From a checkpoint of a small transformer trained on Wikipedia: 2092 steps.
Each number is 500 + 25 x the weight over its row's rms, rounded and kept within 0 to 999. Layers, rows and columns count from 0. Numbers have three digits each. The size before them is the row's rms in percent of the matrix's.

# layer 11 MLP down, 256x1024, rms 0.0493, rows 198-223, columns 768-1023
103:483548493510511520483508510500508544482472535512501481494503527473474465509517473510505447502450504527493487508514487529549515488552486509479541480455521492537492485514507508519451504524494542448532502548496545447501527526458486464509523514517495518475488509494458537516500524516493512524536487507517505514549548554431506499473482548504547533449465483479503484488476490545507470481482489472488545478500507470502539532485506448498517518497470463475510544454517516491485516476515498482487480486498517475487537441497465520511500437472443519561490499496494478500491487484472512489489515482477513461500481505502530487528497492501512516519541519497465475481498474500503473512524539515459502557529519496500554513506481480492501502532459515477490502521533497518466482477527518
100:497484481490461499487510502477488509525482512462502445520506510497473533492484490498435545481541467477523457455537527534484511504496486498510506518514492502498530459523511501516491477481509501508518502507482527472499534558498485530521530451484459494468475530513487513498488510517503484483507470485534476493501516465517500510488529492532489495510498489514500445509535502471487495483478473435545492471487527513501502480483546516533517531539465520458510503494499544503493521481502483497470480513510479497517537520498516492508511493505508503516491529520500499506516527485497486495481516489513486498452511477477508471514467516524492459498530523483525462478513435517488521523487518498546552487542556484466484481515455545522492532507491508466477523492547525515477516471496493
101:514511513533520491472482470454475507515523470526472487450515483520503508479487496526496506521477550498513457514522505493467546496517511466498496465500464504477501444491496477482463481504500519520505466520494512530518460504510521467495520507497544521504470517498505552535497514484465476522522544540540503473504512508481513543502508515484482530517510512519508485502480499482502470489469491523484485483511506480531492503496485528479492501510483533484497475490491503469496437539462448538505492472518506509506462498474500530496518490488497462473516530538526508514548459452516459492520513466504499507522505508498507520496537506469466482552496471507493472524499525512487523486507526483482473501513524480532524484493475442513530515483519485478521522487529506479509534434539491
098:480506551495482491532512489514509542506508535505512497489535483492485499497513476491478490507507507484490481484506533499480552496550493543508505521515500514541480525529521493504480463478517502458488497532461479482495500500531515508477485470521486512511523486519540508475498498489484502463462470536507465507517494448554487491556500512495497516491496527526463533490472537503519514473490484481510476546489508494461530474509504510525518504481474508545477515506508498471476517486514524485509475459531503505497526492470519510484508539499521489537552489443489458523550469539520477527529545497449511502569496508561494463481509533497476511522531494470519534514472558521519465499512484449514514545496490501503532508483494512518559500480534483514496530477504494523488533507473476
098:518507479490536504483576501498506493450505526492491541531482474488483533486522548481512488536505502510451512507513510498541479506516487529545496528507552497491445555458505532449528469521541455505529519489491542545454558543484454485501506481534514479535507520463515516472482489533509471479460539492515504532509525477523494496497535481508541504548519528502475456474497519470492501518484581509476481489438526490490524509505443493491497484451526506487518492505456502464444507459501518543519482511462529499483492444544465529504528492458518520449505458531493491500511515461501478491521473518514510520542502511436472479517502489511476519531481522513539456479526511511484429517492491484484481507482482515519485527499468436532527525509481492514494468534491510486439536470518526
097:512500496505482438500452506483522496477524517529542515504517481497501520489502519479497508487445502499525504515464466490502476485482482524494512491500560567494467483511512530457482472516530511492485487506516484492483507460479500513504532569515502479530494513478539504485495480507476471484517487474530504484452480465491482498481524563544518502477486513482506533494502478477530518487498508496465490511539495488523505532488440531546475518511469553573475506440550487497511498492541521445500507493490492510471499479518527512502504476527486497502501509493483507483479475490437553480456518485490486479523484480459543544507495501508541526512513544526481499483504503481492504527483518509501500483510503515475539486456493527530505507518515531498517517495495549530464496520534483
101:460525545497512547555495501460505500499519477474472515515513451480485496489488500500556495485526472523461514511523476506487495482492496528496547530492504488509468562500440515489507525486503462492511518545511513542492511543479506480486489497483494529508492459505515493494474484489498470496493483505493484523496520496474502506464497508492505533535515501483478514498520490520497511511500508519506497501508494497482484510514521503477507488450487534499473485452495470495490524475512512490485514501505506518453519512515482509467517524489502485502469504477525458461479543464463447412467502497500523492521465471502491486519538520502541503489471484516462515484529514477489513501486444531470477526467529504496492560527497503541457532528510528487531482486477538507518536520493484
098:491524492469524509449481494498480503492524465496511494493523493506510475502497555497494445469531499531489500471494492469487513501487502487552502481516509483534481529480506461483504511466527482489528513533510483521457488525477489510490539530530538517498486500508500503458476493475499551491506518518496527481517484532515477535494462533511488487534517523542470567510490513549519480520465503549477484472511449481525492515524504555521503484527512484520502503519501441502454470507527518472492506477518449475531510533515515487518460509515512540512478476470511488549486531527495510522509511505529537497502515499530469477477501527507545497501434512533484521496511494517496498505512541506453504463529521482452478532504535473546550555500503510525486494464533532493477519552504527
098:498481490456501472477503528542462483519472530509543503482487521514510489507522478484480433469489488517494492496479516483517521521537491479516491541500467519489481505506524520552490498492479478514435512495499486466481549487529525490518456507504507523486533473502509482498492501498478494484510496491454510472498539497478479449475500485502463519490448472493525498492487515462448487532500471528506518493509493504452473528478503451470537511512468495492472514495526488546478547498535492514528532479517460523499478509467539526521536456508493507492464461503497513510479500477461459541523481517478528518545514519501503474537476472491484507463467501478502528486514493560476507467503485504485474481475529492424494480512519502505502500478502530510486494554516501447504501475524472
100:544473491502459524515466515489516498523467464462528479453484491508488507516506504469507517491537555523533544481539459478511501482512524534480496506485481468527467526537472490488510491516525512451482488486482478485555434526483502490552491493459483506513489522512504510489532510518486472521450500518502532462495477459475505454507489490499511493497476471488503480470525535488510437482505469473512535536542491523498496455505498489507484508525488497507538503507534481502482492490509521449557474517525463502502519509529490519552493469496529484510494502481485494492460474509491508434524492523454511544475447482493500512474550493511557497488529492493475517490552450461499489546531524507469501463537492455495486520507507491494521504502485514496511484500491474516536484474518452
102:537524513516501492472514535465496483500514559512500518517500520494545474498497538552511527470506522481485477455453513515534498491529500499471452470495512521468514504524460488494510527536543474462476485466462505493450468518546513497495494519464462539533504521528486505510454506526460495514462445547507522508471504492482532526472496520478496478510540500503574490473496499499484486504463550481471469468511476501477496409513490525486495457526454486504498510497478526481492476479450499503462500481489510505498500476512488539573498491463514478532496503507460491504493524524527509553450487515529447466521531524495527496519481521556487506469534492497479510512548470509528492561462475526485488424480504485475515490470500509541478497484498501518483477484500523476511465488570517
097:535533513484508505456508492466461528519476503509488533518473554504537533533486505551582532509474482490532528497490494519519474524476466516518497492526509476509483475419547476495475477512515518500475456509451501518516486477480481525519527522507512490492483509483487504544491504522513516460510493516488498523494492509533502495456509490508542450467518516500524531487516529458508487514485478484515521452497470476493540510504537542548493503507491500514511474517503483514468462527502517506444511430534424527492499485458473527498490533465516506477514527496515471478524477457538474502549496486480425523483521490456458523513488508488520476508520535501467478494487516515485477500498501448497530494495508488557490504480468486521501496528494494504549472482506464481473517509493509
098:473492538510481529524516525515480534486509491515493505527500496500517512484515482454555505475505492502463503495510501483538519539469471485516506473490479501533497511539491523497512484528510525473522530520518513534525515520530455505499499453471494470452496521532557551499480522468520538515506530512488536503474503470511487490494536496480508489507473484473495513541502488486498492486471496537439533491457529510527508531496534503528535474516511492473514472511506505499493516497509534494503508496513527482530487474521508471546510513474520544508493475490474530449528497500481527530498510505487540542505522529516505490502456472460516502499546465514461468496458467493531512473554506524480574484492546509504501450527507501532510506464474501526475490473493478528491481499472548
099:487538496481454519536495555552526506523520486476460445484448502487502475468481497494472510523534505502529551500540498500507491567517475509503523528457506512481491490540479508516485542484521448516502521489494496489541481533483469478523514481539512484487508462486560497500524508481510473513539476456514461493462518531479487488517504554533500498501455511492512503537507510523534511467484481488525517515501475467486562483515504464459535482479476541478500508526525466509492486480493462491484470534470472489496469441491492496471540473530481467522507482509492506463512505553487536523518489500479463515478472480462499517531495521498499479481518454498484527542474500529501501427563527491538536501549483548527522498515496522509479499458513551475526576515528526470511514481474471
096:509535528529488495527573495478470476488471553543505548501510489527515468503502455528520522509495480530471502486507482531466531479521541487501456524507478515564521510548505505520478500483497484493498493548505504553518533518479452504528482448478512519530507467455477553480480465491469518462497488480521546510471523506499485481470459503544499454527539514473511489503514521492522478486524494507511492532506510510471495515439523537485499518526493541534510491531519516515523504526483503482493536531476521495500516492469520518440480482501494491456549519491482520474517497532496484518456434517562523475480527558486472467520518453501490541529436485483482577454481499486545458467477532516470494486475479511540485534497501506540494539488452514545508513486480523472529578510527466
096:496503470477484480502507502521506481501507537498502461530499501463483509473513489503524497464518495545494515482513513525518518485494521570461482454480518530481522497540516470498505523543513498485477457506479506481504464509489467496522479527496575439520467502508490480511498485540482496525492501509536513498487488501531521499470467530511517507531493524484481502526498460468490513514477506501466488522532539523511481532511517456548515511473533529468500509515530504496442498498486478525476430483513492510473535521496496457501500484514501495523463476503483512499502493491491526504511517478526535524540482508480473492512494520511463514525511483548490528500493498474500536504531499481511497508518521521515542528538531508494525469494546524474522521540540444498518442484491473
101:508470483525523518505470497508533477495504492509466508491538495515555512495507514485540477493528470500493521502491455551526507508519495434506501496501500474430516462525506519548501511519484488502510492506494459527512449540479476453470457445481497498474476499497486495504486520493460484521525581551509512507506514523529528500537553516530517509496465523474476498494473476530495529477451508521498539511512522455520503523483486496531485498476494479507495471515491476449527509474532468483527524536494499493515523542515516475482477513491466475483476481501504456508499507469486527491480478514517481487510497555534528494511533482511494491485506493509479485461517489483453489502519463470479499509525544531498532498468537479501473525491506549472510470500464539485547443465494489
101:483460455494501522483472497516496472542522487500491457500474490467489466528468527534473451482496529540510511546518492495486544486506503496471485499509505464495497474470497493547493485529467502498534467499507533537460492457457541476528496546531502523482538491510454453480511494502502492480478448493477502512514512479504503533488476491468480499525526514544461543537509498550522527455426507510482499509475537469502486515521514486487500520488512528473508528534486509499506517499485544458566490507469457451455519505495451547458511476489523503495467507469514537515510530520514505525529562489501531575527493497475526504501542501529522552453516540509478487493459517513510460517508489500510455516517495488534484523546513529492463504483467533470480549497538519512526475500545475
099:494490553514501548483528503453481491510509535531505502481522485493515524510525538512482533514543462514507512508535512508461519467499513486500504482534494503530443471503527507506510496575474492501517524506524415530503537477488497513522474504468552529553470527518457469476501456514469505512525532510499539484509511511495525497526518529478465475475509549537518477485536505497446517537533491511501521532466479505492488540522458493502482514545511491472479498530479511494525533489474513524552496518511451509536461486497529527504510453492479482509509521479559522490503517477501436531469493520513541496500481506476484493496482490489460502491498477486513477547470515495513459511474512470520501491513477474516534440525481502520469509478524515455517513514479484470493539502472458
102:519498467505473506519499508509469506496531467517500493529529486497467504501494495481556504496490503505520499474460549511508518522489487498487473508504513513512513502510486529540481505513487564500521457484481520526509465493521494506511494447497452479481528474492483540518500506518543524478495516482498535467474462451466510558539495509504506484524498528518460483500501521494468497473513517501497493523465516483501471558476563537518494501516511536521494461467501452500511504523519531490495500510511492494522473488491510524508485497477485513521499502479492462447511460522521492482459526502475499490545527472481473491524473516490500471498471490514483457483520485503477459496498442508528498493491460558483492516543471471454495500440497499532488469511468505479501499504486528
102:513501508525501497471533452525505507480515504523514560424565523523542480497495504486448463492515496496548468461515497479540494510479525534494491499486537489492501496501489557499493533504490526531556470457481488490481478498504469502503514539541540506555530544488462504482501510474530468501483489491508460507532487492588488484471468485508515499525467479536443536494462509495490481492543531499509527494504500492476498524550495458509515526533522484451481540468516519532490539456514466526518517479499507471519507480513536509487542503470484514503478522519507522497498516483499524491508491485492481486535519482520495534483451524515545503520507502474472509533491511521463501486455522457470482499542462499469476513501509441476512510477512486509512449554491450487515497481519516
103:519521493496486491451460476505472513543484491492496511518514545506500508510578480492457479500489535510492483528506483499491499510503503484517478495518458489495496524500470456497471478502474498525467488545549537496451542513521492480516455529483516528486573517486489468502527508504517504502490487488530449494478495488489487485490500477492490482477490499521517493476487513448479514459532509524507484477540520491538520534497516520476453516527494514506535509504500485533500483512509497456536492499526499492479520460499491484492503520458525487500476473528506502494542461502518540476495484494479496471511468518523484478517502500499484501454468513518462511506470535489505534528504512469525487538485512444531487522516502495487501504466514529515486472484488496459470543523499485
104:511474473469462495568483503513488509544520477479485487483500509465485488501492507515506534472538523519555519472512481509489542507525508460496530504487473538506537470517482530468505514502496482445516508517502496467481518506488458464480484467499504513522469514519478457508496482525502497508519529497526499493529554479519456514493519528492510506485505506519517530509527508458540499563501498533513482540497514459511458524530526490496481479483525549560511460511497535500473476497496501496533492545519497493484526502520509499492485512497476558523467477489472522485448481525456538465527510505497484458489496537474513483490506482508571485475535473461484422502550485502454536457540472557470496511515457497498456509515532520497492513527516501507533462492547508539520482501504475
101:517465461509515462487478489504517531473529481502462510550524466462525487508469498488473531511573555499511487452502474511538496495492467505516506571491490489512495489470525506513497448478530515467510509485514505535506484478516473490494459521511488517511503475519526519523514592517499459513489488535526496490498491497488527471502446477463521525491466510531508471511516459484496481481519489497468531558525575492524526521477466499526527526520516516521492522513516487498500479511524514444493497538495502515485462537468463499517554534510487524490492502491484513509524509501496518497497528456509516509467554504548501475458511449499446516514491495504512492508512526524496464497482527471484521504485493524435483471471495473472549470539574490530484485493481498486508494474499518
100:495532534503499499505555484531498465513520519512527511503511488493526521417501480518515516517503492538492504494504477534532484465470536468502509462522476486485454459485482493528499520480539459534495471486469515450497483548482482504529517453489500483565522526458538464560490547506505476518507496502489514527491522477519482490480496482528482462433514508501502538459508498515517531502495482501537495505509481514510468453522506466507521481562491513530517517464477509532484493432526492521485481480535460493499539508483485518494451491524507542479514494468499516521522495479548475473511508471509475509504454521518489495524524493548482478512454475516510503495451517494494534522512532491529509469491494503529511525487493518504448502474460536547487524472505526537486491505551539
104:463469488508455534462487468471485490507514483503473512504511518493486488499512520490460538457497497554468514467480503449488519485491486530506495488480484462486485514483461501459426526537508496535512554503520474490475492423515528531499526499481530518479518481487479490520508520480512515472469491512523498570548500459513526476450522483487545503486528478457514496504548491469488521462521505502499512502476532485478473513510451497471433531481535518514528525426515469521475480509524532526491544464516479496458490498530494548501518480524494513513524457524531486500515504508492481501546479524482493514497487475541479570526489494457498481488548519500502501531509502474491467482494482538492471510520449477486524525485501513522524489465514471524520503504510523523434485469473508